Weights of a small transformer language model.
Size: MLP 640 SwiGLU, vocabulary 4096.
Architecture: RMSNorm before each block, rotary positions, no biases in attention or MLP, untied embeddings.
Each number is 200 + 20 x the weight over its row's rms, rounded and kept within 0 to 999. Layers, rows and columns count from 0. The size before them is the row's rms in percent of the matrix's.

# gate: layer 5 MLP gate, 640x160, rms 0.156, rows 201-229, columns 0-79
# up: layer 5 MLP up, 640x160, rms 0.162, rows 201-228, columns 0-79
# down: layer 5 MLP down (transposed), 640x160, rms 0.0758, rows 201-228, columns 0-79
gate201,100,176,229,204,216,198,206,193,196,171,216,174,220,231,231,185,205,205,204,214,175,209,189,198,226,205,223,198,208,227,195,178,186,199,184,194,155,201,211,204,224,137,184,201,187,219,229,187,177,175,219,196,170,194,229,198,220,194,181,202,178,220,182,198,262,161,189,198,178,214,207,212,183,228,245,184,186,202,200,218,208
up201,103,206,202,155,152,203,192,191,179,226,219,232,187,163,187,177,183,203,200,197,245,184,191,177,208,173,200,212,195,183,164,208,210,182,232,223,175,197,170,220,224,208,201,183,204,210,231,205,197,189,228,205,173,178,207,202,209,174,173,202,198,233,189,170,196,214,214,199,218,170,192,201,214,186,198,173,182,198,217,154,192
down201,104,230,212,186,213,184,201,213,169,200,187,207,218,192,235,209,229,204,193,218,194,213,191,178,179,187,196,194,255,193,191,202,189,200,210,199,193,199,208,186,186,219,198,217,182,185,186,210,223,183,239,221,192,212,173,160,175,194,212,247,170,196,239,199,190,200,178,192,200,193,195,168,184,182,207,189,201,198,217,185,247
gate202,094,205,196,201,240,204,207,198,169,207,199,227,202,230,193,224,196,215,180,190,194,164,208,221,203,203,241,182,208,195,207,238,178,208,231,180,189,215,201,224,197,215,188,216,205,202,186,218,195,225,214,151,209,226,198,169,240,212,204,209,178,194,187,194,180,197,210,212,188,220,202,173,185,218,217,207,219,227,185,211,210
up202,092,211,199,241,185,218,192,208,232,201,203,244,207,190,216,173,212,164,177,216,230,173,193,204,207,197,192,179,188,231,225,187,211,213,188,232,197,181,207,194,190,214,195,205,205,188,175,193,184,171,195,194,200,204,186,199,171,154,191,194,192,187,185,218,208,209,209,174,200,203,203,246,208,188,172,206,172,175,186,216,149
down202,094,213,160,212,200,177,190,231,222,188,237,210,190,171,210,188,201,212,195,201,219,200,190,210,189,181,199,181,221,190,237,202,187,197,217,159,187,180,212,217,200,197,164,209,201,221,201,202,172,212,198,185,222,231,191,181,215,215,173,191,204,160,189,212,166,208,164,207,229,209,223,203,186,224,253,194,197,199,196,198,226
gate203,112,193,231,180,174,212,171,219,209,204,186,188,216,164,194,200,206,205,218,173,155,211,184,219,161,228,196,180,177,175,202,177,194,211,179,234,197,183,219,222,174,212,231,198,185,208,233,219,235,225,212,165,204,221,194,212,207,218,185,179,192,220,167,203,203,197,228,179,184,203,219,202,234,186,170,147,188,209,218,212,150
up203,104,215,171,205,201,227,204,202,189,193,193,201,198,238,195,191,198,219,192,232,164,216,200,254,225,223,209,193,217,179,215,153,197,214,147,250,216,238,205,204,196,207,220,170,190,212,228,179,198,200,166,199,198,225,218,231,169,219,183,162,186,197,230,187,205,148,233,218,189,188,200,171,202,183,201,211,210,180,166,201,178
down203,101,158,188,181,190,177,208,202,217,217,167,183,202,219,222,179,233,200,164,200,233,182,190,170,223,205,177,213,203,206,227,195,230,166,189,237,220,206,196,187,214,206,211,210,211,172,220,193,203,200,209,194,205,204,199,202,199,190,185,216,199,207,179,209,185,200,212,201,173,225,201,197,190,196,193,159,190,242,197,181,211
gate204,104,243,227,210,231,209,194,220,185,205,170,161,181,193,190,202,243,184,190,194,198,198,192,259,181,214,200,194,216,222,205,218,204,219,174,194,222,172,216,223,203,206,188,231,175,215,220,204,211,201,172,209,199,229,197,171,200,210,224,199,193,226,185,194,214,203,235,202,208,169,181,213,206,219,206,234,205,194,177,218,226
up204,101,210,174,169,184,218,142,176,153,170,192,197,198,238,175,182,157,215,194,180,227,208,231,223,188,210,169,178,193,196,189,178,173,199,230,198,209,200,203,187,223,239,207,198,229,202,186,179,167,209,234,223,225,182,196,167,188,171,205,223,206,164,200,167,177,246,190,182,199,190,226,202,186,160,210,213,213,178,192,192,206
down204,104,195,194,221,201,185,181,196,230,181,186,202,235,185,178,220,210,222,203,181,220,243,195,240,213,190,174,203,149,203,210,189,199,169,230,204,211,167,174,235,205,213,247,186,177,184,208,215,218,184,198,197,182,206,206,174,219,200,183,203,173,195,200,230,202,212,203,225,187,213,214,217,182,167,182,182,217,189,232,221,191
gate205,108,225,212,199,236,211,197,221,222,176,155,168,183,202,232,219,186,182,203,161,209,206,233,180,198,186,212,191,218,184,215,193,207,198,206,193,198,200,189,183,191,175,208,197,206,198,172,193,167,223,226,210,174,199,197,242,201,244,192,222,201,205,197,182,212,189,167,212,211,186,169,164,214,194,185,203,177,163,155,196,172
up205,104,186,192,201,216,208,196,182,249,179,175,194,178,171,191,166,210,157,208,198,207,165,186,204,183,196,190,197,170,200,212,183,169,184,217,207,164,187,198,209,188,207,233,200,223,208,217,188,185,182,239,202,181,215,188,228,175,186,201,191,238,194,186,187,218,209,165,177,183,245,200,219,216,177,228,211,220,193,161,209,208
down205,109,186,198,214,188,184,240,209,205,201,189,195,194,190,177,179,191,172,203,176,193,191,193,204,204,242,227,175,182,221,217,170,167,195,199,218,197,192,195,201,209,195,202,159,204,215,168,228,198,230,193,191,204,204,204,180,242,223,199,222,170,214,202,205,199,205,216,212,178,241,221,211,185,211,200,227,185,200,195,219,171
gate206,099,184,184,203,245,185,186,189,187,216,204,178,209,210,198,178,183,239,214,199,215,230,229,194,191,200,180,205,245,220,233,222,228,213,233,184,207,180,199,179,177,190,209,199,224,214,207,174,238,177,179,229,197,166,187,191,194,184,169,215,211,191,216,210,173,204,192,178,242,172,220,201,205,198,219,214,202,201,239,212,193
up206,096,187,205,200,249,210,166,197,177,155,217,174,172,174,206,219,186,208,213,209,217,216,201,226,210,187,191,224,194,232,210,231,238,209,188,197,175,195,179,177,201,189,194,216,247,212,184,209,220,196,187,193,176,218,208,215,204,206,192,214,196,178,218,196,176,204,202,191,228,199,212,186,159,184,223,205,253,190,210,195,186
down206,095,211,201,184,194,182,181,216,174,224,194,211,202,235,209,208,204,212,238,209,204,188,198,190,245,186,191,219,225,210,170,188,210,187,215,201,208,210,220,219,206,223,208,174,156,202,223,209,215,199,213,198,182,196,195,197,205,216,199,233,191,200,178,189,213,179,188,237,153,147,208,191,187,196,195,178,184,182,183,173,201
gate207,096,206,172,157,183,196,227,226,220,199,199,223,211,237,191,207,185,243,218,210,173,229,196,239,152,165,213,196,200,194,199,186,195,176,217,201,206,179,178,199,238,198,144,170,172,187,188,200,174,209,216,216,170,241,183,212,212,180,199,213,215,197,176,184,213,217,216,183,199,177,182,184,191,205,178,194,169,201,222,202,209
up207,093,211,209,219,190,214,223,200,192,231,207,235,190,168,223,168,191,198,201,232,211,220,228,205,165,168,208,213,199,204,194,215,181,181,184,206,226,235,219,193,241,228,220,192,222,238,201,201,200,213,206,173,198,176,225,200,195,233,166,209,236,179,169,211,187,233,220,206,211,213,190,177,174,185,176,213,201,192,194,169,208
down207,091,173,222,228,175,205,195,184,174,179,195,193,220,230,230,199,222,186,195,208,191,168,192,214,236,177,195,185,194,218,202,189,225,209,201,196,244,200,224,224,170,190,202,175,208,209,246,207,194,181,178,218,201,192,239,219,186,202,168,232,209,210,219,220,228,192,205,203,197,221,206,214,202,208,191,180,218,189,196,221,206
gate208,097,205,200,190,194,182,220,186,181,184,203,197,220,245,198,230,183,183,185,178,191,182,221,194,223,208,188,202,203,233,187,211,197,217,200,201,162,183,182,207,226,185,188,235,219,192,213,203,197,270,214,195,205,219,173,230,177,206,198,193,197,203,212,206,235,197,219,181,273,233,218,205,188,237,164,188,222,200,233,179,196
up208,115,167,211,238,204,218,186,197,179,187,223,188,178,192,205,172,202,168,201,207,197,208,206,236,205,214,216,216,202,209,218,218,177,210,147,184,198,205,209,203,210,190,175,208,211,214,242,206,218,202,230,162,172,182,198,214,187,187,216,195,175,196,213,220,163,196,226,152,231,218,217,213,183,230,206,191,189,192,187,194,244
down208,108,209,204,210,187,221,171,227,196,217,200,198,155,194,177,193,181,181,232,174,173,220,214,224,215,230,196,190,177,214,207,202,218,214,190,181,211,202,212,195,232,212,156,213,192,212,209,227,225,187,185,178,197,195,197,197,241,176,186,212,177,216,217,197,169,216,199,186,210,197,210,204,174,212,176,216,189,212,165,214,195
gate209,100,211,210,195,180,179,236,203,240,181,193,164,214,188,196,206,241,192,184,206,185,198,225,207,188,209,226,168,212,167,195,211,184,209,213,202,183,218,201,198,167,224,190,192,197,182,211,201,195,189,199,210,205,151,214,160,166,195,177,198,196,218,237,158,225,241,170,183,188,156,220,210,217,204,226,216,166,219,161,188,193
up209,093,217,194,192,193,178,203,175,208,239,205,221,186,161,202,212,192,178,208,229,168,181,179,186,202,181,215,202,202,200,208,196,215,185,212,182,212,208,220,210,201,196,165,201,199,193,191,191,226,153,197,171,187,188,232,211,216,201,191,166,218,162,179,165,178,177,162,212,232,189,221,219,218,187,185,194,167,212,176,221,191
down209,097,225,171,197,153,199,208,184,202,192,207,233,193,223,227,235,194,181,202,190,200,167,231,203,166,194,202,197,190,197,166,192,198,219,203,165,211,219,203,186,225,218,238,214,203,215,194,180,195,207,183,177,183,190,185,227,193,171,175,203,208,206,212,237,193,207,208,187,168,212,201,213,193,210,192,189,211,182,207,195,220
gate210,089,185,216,206,197,181,210,189,205,193,171,195,221,195,230,233,172,188,204,218,222,149,165,196,219,165,190,200,223,199,195,189,224,193,206,184,183,180,190,167,223,214,236,179,197,184,196,222,195,241,203,202,200,237,215,189,193,214,209,185,189,182,184,203,244,215,187,168,225,227,213,200,206,192,177,144,213,205,219,190,225
up210,091,203,195,206,178,195,214,191,152,173,171,249,148,196,224,199,179,214,212,193,179,197,225,210,192,168,220,199,208,198,182,198,232,171,200,217,193,217,210,203,209,207,226,239,204,191,174,202,221,214,193,193,179,203,221,205,218,240,235,222,226,177,212,191,192,201,193,177,195,177,227,179,234,216,185,215,185,186,185,180,198
down210,091,191,202,219,177,219,186,226,186,187,205,168,174,212,204,195,245,192,164,202,200,212,213,166,170,214,192,192,227,187,203,212,207,223,206,194,213,224,221,224,198,195,171,175,198,206,193,185,202,143,198,186,208,227,219,186,192,185,188,248,195,192,190,209,204,211,225,202,197,193,200,220,227,232,216,229,202,185,199,206,189
gate211,098,183,192,204,206,185,217,192,169,182,163,240,224,195,201,202,209,226,194,209,214,207,238,208,222,233,194,176,215,155,206,207,209,179,160,215,191,203,211,196,201,201,184,197,190,174,193,181,199,216,170,207,187,197,200,167,191,197,222,185,209,206,177,209,210,203,192,186,229,216,195,224,198,202,208,191,211,212,208,224,216
up211,103,196,217,209,201,181,181,236,231,180,189,170,192,182,160,216,187,188,165,174,222,212,204,211,201,221,233,220,173,184,186,191,269,189,216,187,217,178,187,187,196,204,173,219,177,206,201,161,220,199,175,194,177,224,195,200,191,214,225,196,176,183,199,187,200,166,171,203,179,231,193,181,210,216,200,204,200,201,186,228,188
down211,099,210,184,205,208,203,184,204,189,244,183,180,195,193,169,165,213,202,148,205,200,181,229,190,179,202,164,232,219,195,185,209,189,206,191,194,188,228,183,185,234,187,193,192,190,199,223,177,216,258,178,186,206,192,178,158,177,221,178,206,216,193,193,194,232,166,195,181,194,226,201,199,221,181,216,199,193,195,212,184,194
gate212,100,181,190,212,196,184,200,178,184,185,194,182,198,233,213,264,166,189,249,241,224,220,227,197,211,187,191,192,203,211,174,188,210,215,191,207,180,201,236,199,216,209,185,185,224,190,226,199,188,240,221,197,174,214,183,202,200,211,199,181,216,205,206,163,222,208,194,206,203,186,203,220,208,173,193,155,207,214,205,207,197
up212,110,161,203,174,190,177,202,198,201,177,212,183,229,213,214,217,182,199,240,233,201,195,235,221,216,186,177,203,214,214,221,193,216,224,208,211,237,188,232,210,199,216,199,203,183,187,222,146,164,205,241,205,209,218,228,215,186,223,215,184,212,223,208,207,200,148,179,207,220,212,210,204,195,209,218,164,197,225,201,187,179
down212,096,216,226,213,252,168,214,201,181,212,189,212,224,205,217,194,214,252,241,209,188,181,184,205,181,197,227,219,208,170,232,175,226,222,220,191,242,185,211,193,229,206,198,197,182,166,201,193,224,171,232,202,210,222,192,237,189,169,185,207,192,232,231,224,193,196,198,207,194,185,215,170,245,206,185,220,200,203,231,209,190
gate213,098,221,210,186,222,192,225,180,203,200,203,201,219,181,208,225,204,188,215,186,190,180,214,233,182,204,198,196,207,192,218,219,203,189,212,204,154,194,179,169,149,204,175,210,185,205,184,172,208,243,200,208,170,200,177,180,189,166,223,192,191,212,205,170,187,193,189,251,196,199,169,217,191,190,181,204,185,213,185,218,190
up213,104,195,245,204,179,209,173,199,216,207,210,222,180,210,181,166,199,190,186,196,182,207,200,194,179,160,207,210,171,206,173,189,180,220,216,176,224,177,212,248,210,212,232,207,192,204,210,204,177,162,205,205,187,202,180,209,175,171,179,154,203,228,209,257,201,186,191,171,204,212,210,178,215,204,214,214,214,181,206,208,188
down213,106,210,208,197,245,242,206,193,229,186,208,176,225,187,195,182,194,181,201,195,170,201,238,196,189,178,167,179,201,170,208,198,209,211,190,208,211,181,221,213,207,217,200,206,210,246,211,212,209,208,189,199,172,199,198,191,219,134,193,188,208,218,181,202,208,218,150,205,211,223,189,232,199,180,229,217,192,189,196,245,183
gate214,113,179,219,191,175,191,239,170,196,182,174,219,190,215,194,214,219,224,175,218,236,164,217,191,232,197,193,198,219,213,186,203,196,222,178,189,203,203,169,214,193,209,201,214,205,207,200,202,172,219,208,206,211,198,223,164,188,209,191,205,218,204,216,179,234,219,199,205,210,207,225,196,204,174,195,218,222,220,168,179,173
up214,117,218,189,195,242,228,204,230,208,177,237,179,179,226,187,183,225,204,181,194,201,239,180,193,183,156,184,210,235,216,226,200,251,198,216,208,219,208,202,202,198,169,196,172,204,200,187,176,178,201,199,200,183,156,175,214,180,200,218,205,207,200,214,250,185,202,170,177,170,190,180,220,195,190,199,181,206,194,194,230,182
down214,112,193,235,183,192,206,188,195,203,175,206,194,191,197,168,210,211,207,241,204,201,163,236,224,179,180,207,183,183,217,224,221,232,179,238,186,199,210,165,193,174,198,197,200,178,205,213,219,195,212,194,199,214,238,208,179,184,199,207,219,176,192,223,200,225,182,163,156,170,202,216,166,213,185,180,212,227,198,181,208,175
gate215,103,225,201,188,212,223,187,230,196,181,223,215,210,227,224,230,174,206,217,219,176,177,224,202,189,217,179,193,188,198,171,166,181,190,203,197,216,167,184,201,197,199,193,197,208,185,243,188,171,232,218,201,188,212,199,176,200,188,210,213,209,198,176,219,194,263,265,235,254,228,216,196,219,200,213,208,208,167,211,197,213
up215,099,173,187,183,178,198,184,216,207,202,197,231,198,195,203,199,158,192,185,222,218,224,205,208,219,196,195,226,182,205,212,198,225,223,197,229,201,177,169,223,198,202,197,221,207,198,199,160,180,217,174,220,181,145,204,226,169,177,220,213,188,195,188,218,187,182,222,146,189,220,208,227,208,183,185,191,203,195,201,235,171
down215,109,197,200,182,180,200,204,193,169,200,218,215,254,172,196,198,175,195,240,214,195,195,210,225,222,195,197,226,166,225,162,207,199,199,174,198,214,162,196,199,241,222,215,189,165,210,226,207,193,188,202,191,207,204,190,190,208,198,196,215,203,194,193,212,202,221,209,187,207,200,192,187,190,198,200,227,210,223,208,216,177
gate216,113,187,211,172,228,215,175,180,193,194,191,197,217,245,165,181,217,214,216,217,228,226,207,201,221,206,176,175,216,214,233,199,224,182,232,188,192,202,176,207,225,227,189,183,189,220,236,215,192,172,194,225,136,225,173,203,194,182,220,209,179,193,192,186,196,207,198,183,188,180,208,200,189,186,241,172,241,188,190,187,178
up216,116,204,215,204,221,168,215,186,179,193,204,190,171,173,225,191,227,140,199,169,221,183,213,221,185,192,231,199,201,174,172,212,197,181,190,197,170,198,214,203,201,203,189,231,188,179,219,156,177,227,191,181,233,206,242,197,191,203,160,164,200,212,194,216,166,187,223,219,215,201,208,196,203,218,177,190,187,168,196,207,209
down216,113,186,215,202,228,168,220,220,215,183,200,215,188,197,204,226,234,190,218,183,211,180,196,178,183,173,213,205,188,211,173,220,221,172,197,210,160,215,224,199,204,213,177,185,248,208,219,161,220,177,208,183,203,183,201,218,199,227,203,190,204,206,213,238,174,185,184,214,198,245,210,235,232,184,211,195,206,208,201,217,205
gate217,098,199,203,194,210,162,193,185,219,179,225,216,240,194,186,226,211,206,176,223,247,218,188,161,163,166,174,210,209,221,170,177,188,200,194,211,181,211,175,192,193,164,174,198,195,178,192,180,212,238,217,222,189,242,236,162,191,194,215,189,187,193,222,216,163,206,193,199,217,211,226,196,198,199,171,179,250,168,207,212,189
up217,107,208,234,197,210,239,186,225,235,172,173,195,195,202,214,189,180,203,170,168,198,177,188,212,165,193,218,219,194,174,170,206,190,197,202,192,202,183,220,225,188,205,234,218,166,202,199,200,214,203,195,200,207,190,211,194,199,232,194,204,186,200,214,185,197,229,193,225,193,226,228,155,216,178,212,197,207,219,198,204,177
down217,104,199,214,202,210,180,199,192,210,169,201,189,189,238,199,229,197,179,195,207,208,215,179,211,202,190,202,200,178,209,153,174,176,222,220,169,211,184,191,207,188,210,190,177,225,204,217,233,244,205,168,214,220,225,194,175,183,199,208,164,201,218,222,177,194,213,241,204,234,174,204,190,207,193,171,205,215,208,215,198,196
gate218,103,227,220,185,156,178,200,203,213,189,184,166,237,205,230,185,183,188,182,217,221,225,204,184,219,226,192,201,212,178,190,189,219,214,181,186,200,201,215,198,205,250,223,207,218,185,213,206,243,186,216,208,164,162,220,223,188,210,192,194,197,221,211,214,196,180,217,203,221,235,148,196,182,184,196,180,192,227,199,190,216
up218,110,198,207,161,205,177,151,197,235,168,187,187,191,211,176,202,169,227,179,187,197,184,198,183,209,185,175,229,191,186,215,212,196,185,202,174,203,195,166,187,197,177,247,201,182,233,230,191,209,168,186,198,190,203,240,240,199,198,189,183,214,231,189,194,192,183,206,200,178,216,186,211,176,198,196,201,158,208,221,218,231
down218,112,181,207,212,248,246,189,213,203,213,207,187,221,218,207,212,196,175,250,196,202,197,213,158,185,216,163,201,193,202,184,186,199,229,210,206,182,177,180,192,221,199,180,207,187,199,186,212,221,166,215,209,203,203,234,188,212,217,179,202,181,207,223,206,187,217,231,204,178,184,217,192,188,209,180,207,199,190,199,196,217
gate219,099,200,212,200,192,201,200,210,223,191,226,188,212,200,164,191,228,178,198,184,204,213,209,214,214,187,219,219,233,209,190,203,226,206,215,194,174,233,203,175,221,206,180,234,212,208,189,214,156,205,183,211,209,203,203,195,189,216,208,189,221,187,203,159,174,210,195,223,239,186,232,158,193,165,199,195,184,219,194,183,217
up219,094,216,183,236,199,164,214,234,210,177,181,209,177,154,190,191,201,180,190,179,207,197,174,238,222,237,174,220,224,185,191,197,197,195,201,209,210,155,174,216,214,211,206,231,199,180,220,204,165,184,172,197,168,192,198,203,218,195,231,205,196,200,185,206,210,218,222,170,182,175,216,228,200,232,184,210,235,194,217,211,202
down219,094,244,182,216,177,188,230,201,207,190,189,212,209,208,201,238,219,220,199,197,195,220,209,174,206,190,211,197,208,163,192,219,210,221,180,203,176,203,185,218,188,190,165,186,205,177,164,183,214,227,193,219,212,225,205,175,214,175,182,206,230,196,210,183,199,202,213,217,211,205,235,177,212,204,222,211,208,216,204,203,183
gate220,100,188,176,205,198,212,189,200,220,205,169,189,204,223,214,217,209,246,206,192,203,206,170,165,174,204,224,184,208,186,216,202,190,202,232,209,209,205,187,228,188,199,179,183,191,179,195,194,203,226,212,191,201,218,222,203,165,186,203,219,172,202,177,216,232,223,220,173,185,165,139,197,167,192,205,172,208,193,195,206,211
up220,096,225,199,205,194,233,200,191,204,194,219,190,235,203,189,197,201,223,179,244,214,239,207,195,147,157,206,172,181,205,198,210,206,166,214,197,188,196,236,165,166,205,151,156,207,185,184,223,195,170,191,214,168,218,197,168,209,196,209,202,226,214,200,183,178,232,179,191,194,216,179,212,189,200,229,223,184,194,193,181,196
down220,100,208,208,223,204,207,208,196,228,215,214,217,187,199,185,201,198,202,182,217,147,203,208,177,217,233,226,241,199,199,208,179,172,226,179,178,183,221,225,192,212,236,225,219,193,206,176,243,210,226,199,215,194,236,206,184,227,184,212,209,200,219,227,212,178,194,156,214,212,240,175,200,213,205,167,219,243,212,200,228,184
gate221,101,186,211,199,210,230,204,221,155,168,193,210,215,226,192,208,224,194,189,205,201,165,207,200,191,175,199,181,204,193,242,158,217,188,199,192,197,228,206,214,207,202,180,195,171,193,226,175,232,184,198,187,185,197,211,176,162,166,232,206,199,214,191,215,207,203,204,179,216,206,208,217,212,169,208,239,206,177,193,207,188
up221,104,191,207,207,167,228,189,182,200,220,252,201,210,222,212,236,194,197,204,174,203,176,226,211,212,193,221,201,235,211,177,215,208,167,168,204,202,224,208,243,192,196,214,220,207,161,187,208,187,250,185,189,221,206,218,192,218,220,204,189,197,225,193,176,211,174,205,175,251,184,179,186,208,176,187,174,203,211,238,176,204
down221,099,214,202,209,191,190,202,215,215,157,216,243,156,231,176,173,232,191,233,175,199,201,244,195,181,199,174,186,209,218,213,182,194,202,204,184,200,207,216,194,174,192,204,214,172,206,171,215,188,205,209,205,202,192,218,154,208,196,209,192,208,187,211,185,179,252,221,197,229,189,193,240,202,181,198,206,198,237,195,214,190
gate222,100,214,215,247,210,203,178,183,200,209,242,213,220,220,212,187,185,193,202,210,187,205,229,208,172,172,200,226,173,188,220,188,197,199,170,189,239,186,182,198,200,191,171,225,158,183,245,184,190,192,247,189,213,168,218,260,225,156,188,206,233,231,203,222,220,213,188,222,194,205,211,207,201,205,194,245,164,184,187,201,212
up222,104,173,191,191,213,194,210,199,193,165,228,228,219,201,207,225,190,215,198,180,196,210,218,220,210,152,217,218,199,190,187,188,242,178,161,210,179,210,194,232,200,200,197,211,175,162,207,225,174,192,213,208,192,183,235,190,212,189,191,177,236,196,221,229,192,198,170,195,206,210,209,220,164,223,173,203,191,200,233,215,199
down222,114,177,165,156,230,178,209,179,175,194,206,162,201,201,208,208,228,209,225,179,191,225,224,207,229,177,201,180,228,195,184,191,189,206,231,203,225,197,221,199,210,192,218,178,214,182,212,198,181,201,198,202,183,202,204,203,224,199,175,238,227,191,196,221,205,249,175,193,223,170,222,188,186,189,222,200,196,224,216,241,223
gate223,102,188,241,199,210,192,207,238,218,223,167,173,216,200,186,209,201,190,199,210,175,218,175,199,163,203,204,214,215,196,233,176,181,242,211,171,214,200,199,221,240,167,167,190,172,220,196,228,192,173,186,192,183,197,203,174,181,204,204,219,180,233,193,204,205,218,202,249,169,193,206,183,220,193,234,210,222,176,214,229,205
up223,097,210,217,204,193,207,208,206,216,187,173,222,184,212,207,182,203,157,180,190,167,221,182,187,207,188,191,196,190,201,199,220,187,191,221,185,198,196,213,179,197,223,232,184,199,183,190,194,250,216,173,158,236,242,189,179,189,181,218,196,194,183,186,186,191,178,235,186,208,247,199,213,197,230,177,201,199,193,202,170,163
down223,100,205,196,190,210,185,233,202,165,183,171,228,198,188,207,189,170,210,187,185,211,190,186,193,227,216,192,220,234,197,201,206,209,170,185,220,152,179,201,153,169,237,206,180,175,218,167,197,192,234,238,200,201,205,192,210,217,207,203,177,213,224,237,226,211,172,224,191,214,188,195,232,207,200,211,193,205,205,197,168,199
gate224,093,203,182,177,209,185,192,173,176,194,217,209,163,201,177,199,182,204,206,177,210,213,184,191,164,174,197,226,215,229,221,192,220,188,190,182,201,165,213,252,216,190,212,238,217,193,241,188,247,202,194,176,193,212,219,190,204,238,183,168,209,181,211,199,198,242,203,212,211,236,190,182,229,183,191,197,218,178,184,220,218
up224,090,190,214,192,211,175,192,215,218,208,196,194,188,129,192,213,181,197,229,205,226,166,224,204,211,185,238,268,213,185,197,229,226,167,222,235,189,157,195,223,202,208,209,188,165,195,187,185,158,188,184,208,219,214,194,196,184,206,204,213,219,190,228,226,173,177,206,186,215,193,191,188,211,140,178,215,203,249,188,205,212
down224,099,230,217,200,201,223,215,192,253,213,199,167,215,214,197,198,185,190,151,185,206,213,201,215,209,193,192,176,212,199,233,181,220,223,221,210,199,227,217,210,216,221,194,210,207,181,175,236,160,187,179,184,209,197,185,169,201,200,202,211,219,183,196,203,135,190,176,196,203,225,198,215,189,213,217,196,168,190,179,209,233
gate225,106,174,201,208,218,182,218,180,212,191,182,202,179,217,218,212,203,231,194,183,222,224,208,210,197,160,200,230,189,178,245,199,189,192,201,206,210,241,189,205,175,166,178,185,208,212,177,198,222,195,209,190,196,204,178,222,192,241,181,205,200,186,194,173,230,190,170,239,194,181,190,179,220,216,186,200,197,222,200,186,189
up225,097,229,214,197,210,192,160,202,198,184,196,204,176,218,182,198,241,199,195,210,175,193,194,212,239,172,207,179,209,184,167,203,212,210,208,227,207,176,216,179,186,210,202,182,203,177,179,215,234,254,220,189,198,207,203,225,203,205,177,206,211,195,218,183,173,210,202,198,201,206,219,223,213,170,192,202,190,170,223,227,212
down225,101,208,241,206,189,204,184,198,244,173,173,213,215,208,227,218,222,195,195,205,188,253,164,194,189,196,175,226,181,188,196,198,199,185,187,186,200,221,163,172,198,182,199,146,201,198,212,177,218,205,200,200,165,207,169,214,217,211,205,181,219,226,174,211,185,239,193,229,203,231,207,190,179,211,205,193,183,241,192,172,199
gate226,108,192,227,201,210,178,174,177,237,202,172,176,188,177,207,186,211,207,210,172,219,193,191,212,184,186,192,203,212,204,157,212,215,196,221,170,155,219,197,178,153,233,180,172,172,189,182,187,167,235,204,202,209,199,207,200,201,194,172,196,212,210,232,224,234,182,216,219,207,208,197,204,194,230,227,216,211,201,205,215,170
up226,109,176,225,219,208,204,224,211,183,175,142,214,216,207,197,197,217,195,202,178,195,244,184,225,191,211,187,209,192,190,225,213,184,185,210,204,191,171,163,182,205,180,205,228,182,206,208,191,160,192,169,173,183,179,180,200,217,220,244,199,211,192,188,191,188,204,188,193,220,215,185,248,207,197,224,193,168,194,201,233,235
down226,105,167,227,221,166,216,202,164,171,199,190,197,173,220,212,219,176,188,197,176,236,211,176,189,195,185,203,216,200,173,197,181,199,206,200,220,200,199,213,178,180,199,191,169,244,194,227,182,203,155,191,217,212,237,211,206,213,213,196,211,214,206,184,200,215,199,204,199,226,171,196,159,194,236,181,224,155,175,216,225,189
gate227,094,192,192,234,196,172,202,199,218,201,195,203,208,235,193,202,213,176,228,171,175,210,212,200,163,173,220,218,209,188,208,206,202,214,191,217,219,189,171,220,215,178,194,210,189,176,203,186,167,212,230,187,181,203,256,200,228,196,183,183,187,211,186,178,210,184,198,242,226,187,231,202,213,197,218,173,173,191,206,198,206
up227,096,218,232,182,164,183,224,160,194,202,179,216,197,187,210,195,219,180,222,206,225,215,203,193,172,197,212,188,208,191,215,195,248,193,199,228,201,162,232,240,173,159,240,219,188,248,189,199,237,199,242,170,204,226,204,199,228,208,198,203,194,229,209,183,221,157,191,177,192,175,207,201,184,188,187,197,190,166,238,213,183
down227,093,180,215,176,183,226,200,176,207,196,179,188,179,184,195,190,207,200,306,197,189,182,201,210,189,161,175,197,202,187,202,213,234,213,197,203,217,189,185,170,213,169,215,194,190,170,193,203,207,198,201,213,186,200,195,174,175,181,227,210,208,207,213,193,189,165,194,197,214,170,255,195,182,194,200,193,224,179,199,207,223
gate228,102,172,177,193,194,170,188,206,217,202,198,207,185,196,176,179,180,214,200,192,189,159,211,218,238,192,194,247,198,192,211,186,191,202,220,211,217,184,157,206,207,202,218,212,175,211,202,212,219,205,199,230,190,239,177,199,202,180,146,187,179,173,244,193,189,208,162,232,224,176,223,195,201,196,187,221,189,224,176,177,196
up228,095,223,148,223,221,199,196,201,187,219,159,214,188,172,230,198,223,199,198,213,200,228,234,195,158,254,206,220,167,200,207,191,188,226,200,226,216,189,220,183,225,161,179,216,194,217,175,221,206,202,185,193,217,201,200,212,203,193,209,173,205,206,198,183,216,191,207,205,196,204,197,228,205,200,258,209,192,177,197,173,200
down228,093,185,206,205,215,215,224,188,211,208,185,180,181,197,192,205,211,207,182,228,192,177,203,247,183,179,180,178,209,200,189,231,209,191,172,179,189,212,196,168,192,200,173,203,181,185,247,216,220,216,175,183,208,224,188,191,185,220,201,242,220,214,185,186,189,181,169,219,207,162,212,196,229,172,200,217,209,176,211,224,204
gate229,089,228,217,204,216,179,177,215,225,193,179,201,198,190,185,239,189,212,208,204,185,205,187,156,209,218,226,189,213,218,170,182,199,190,199,200,193,219,156,217,254,215,217,192,183,225,180,183,246,202,230,195,223,238,158,204,157,217,216,203,220,212,199,206,236,214,176,212,205,205,232,198,209,186,179,167,198,218,196,203,192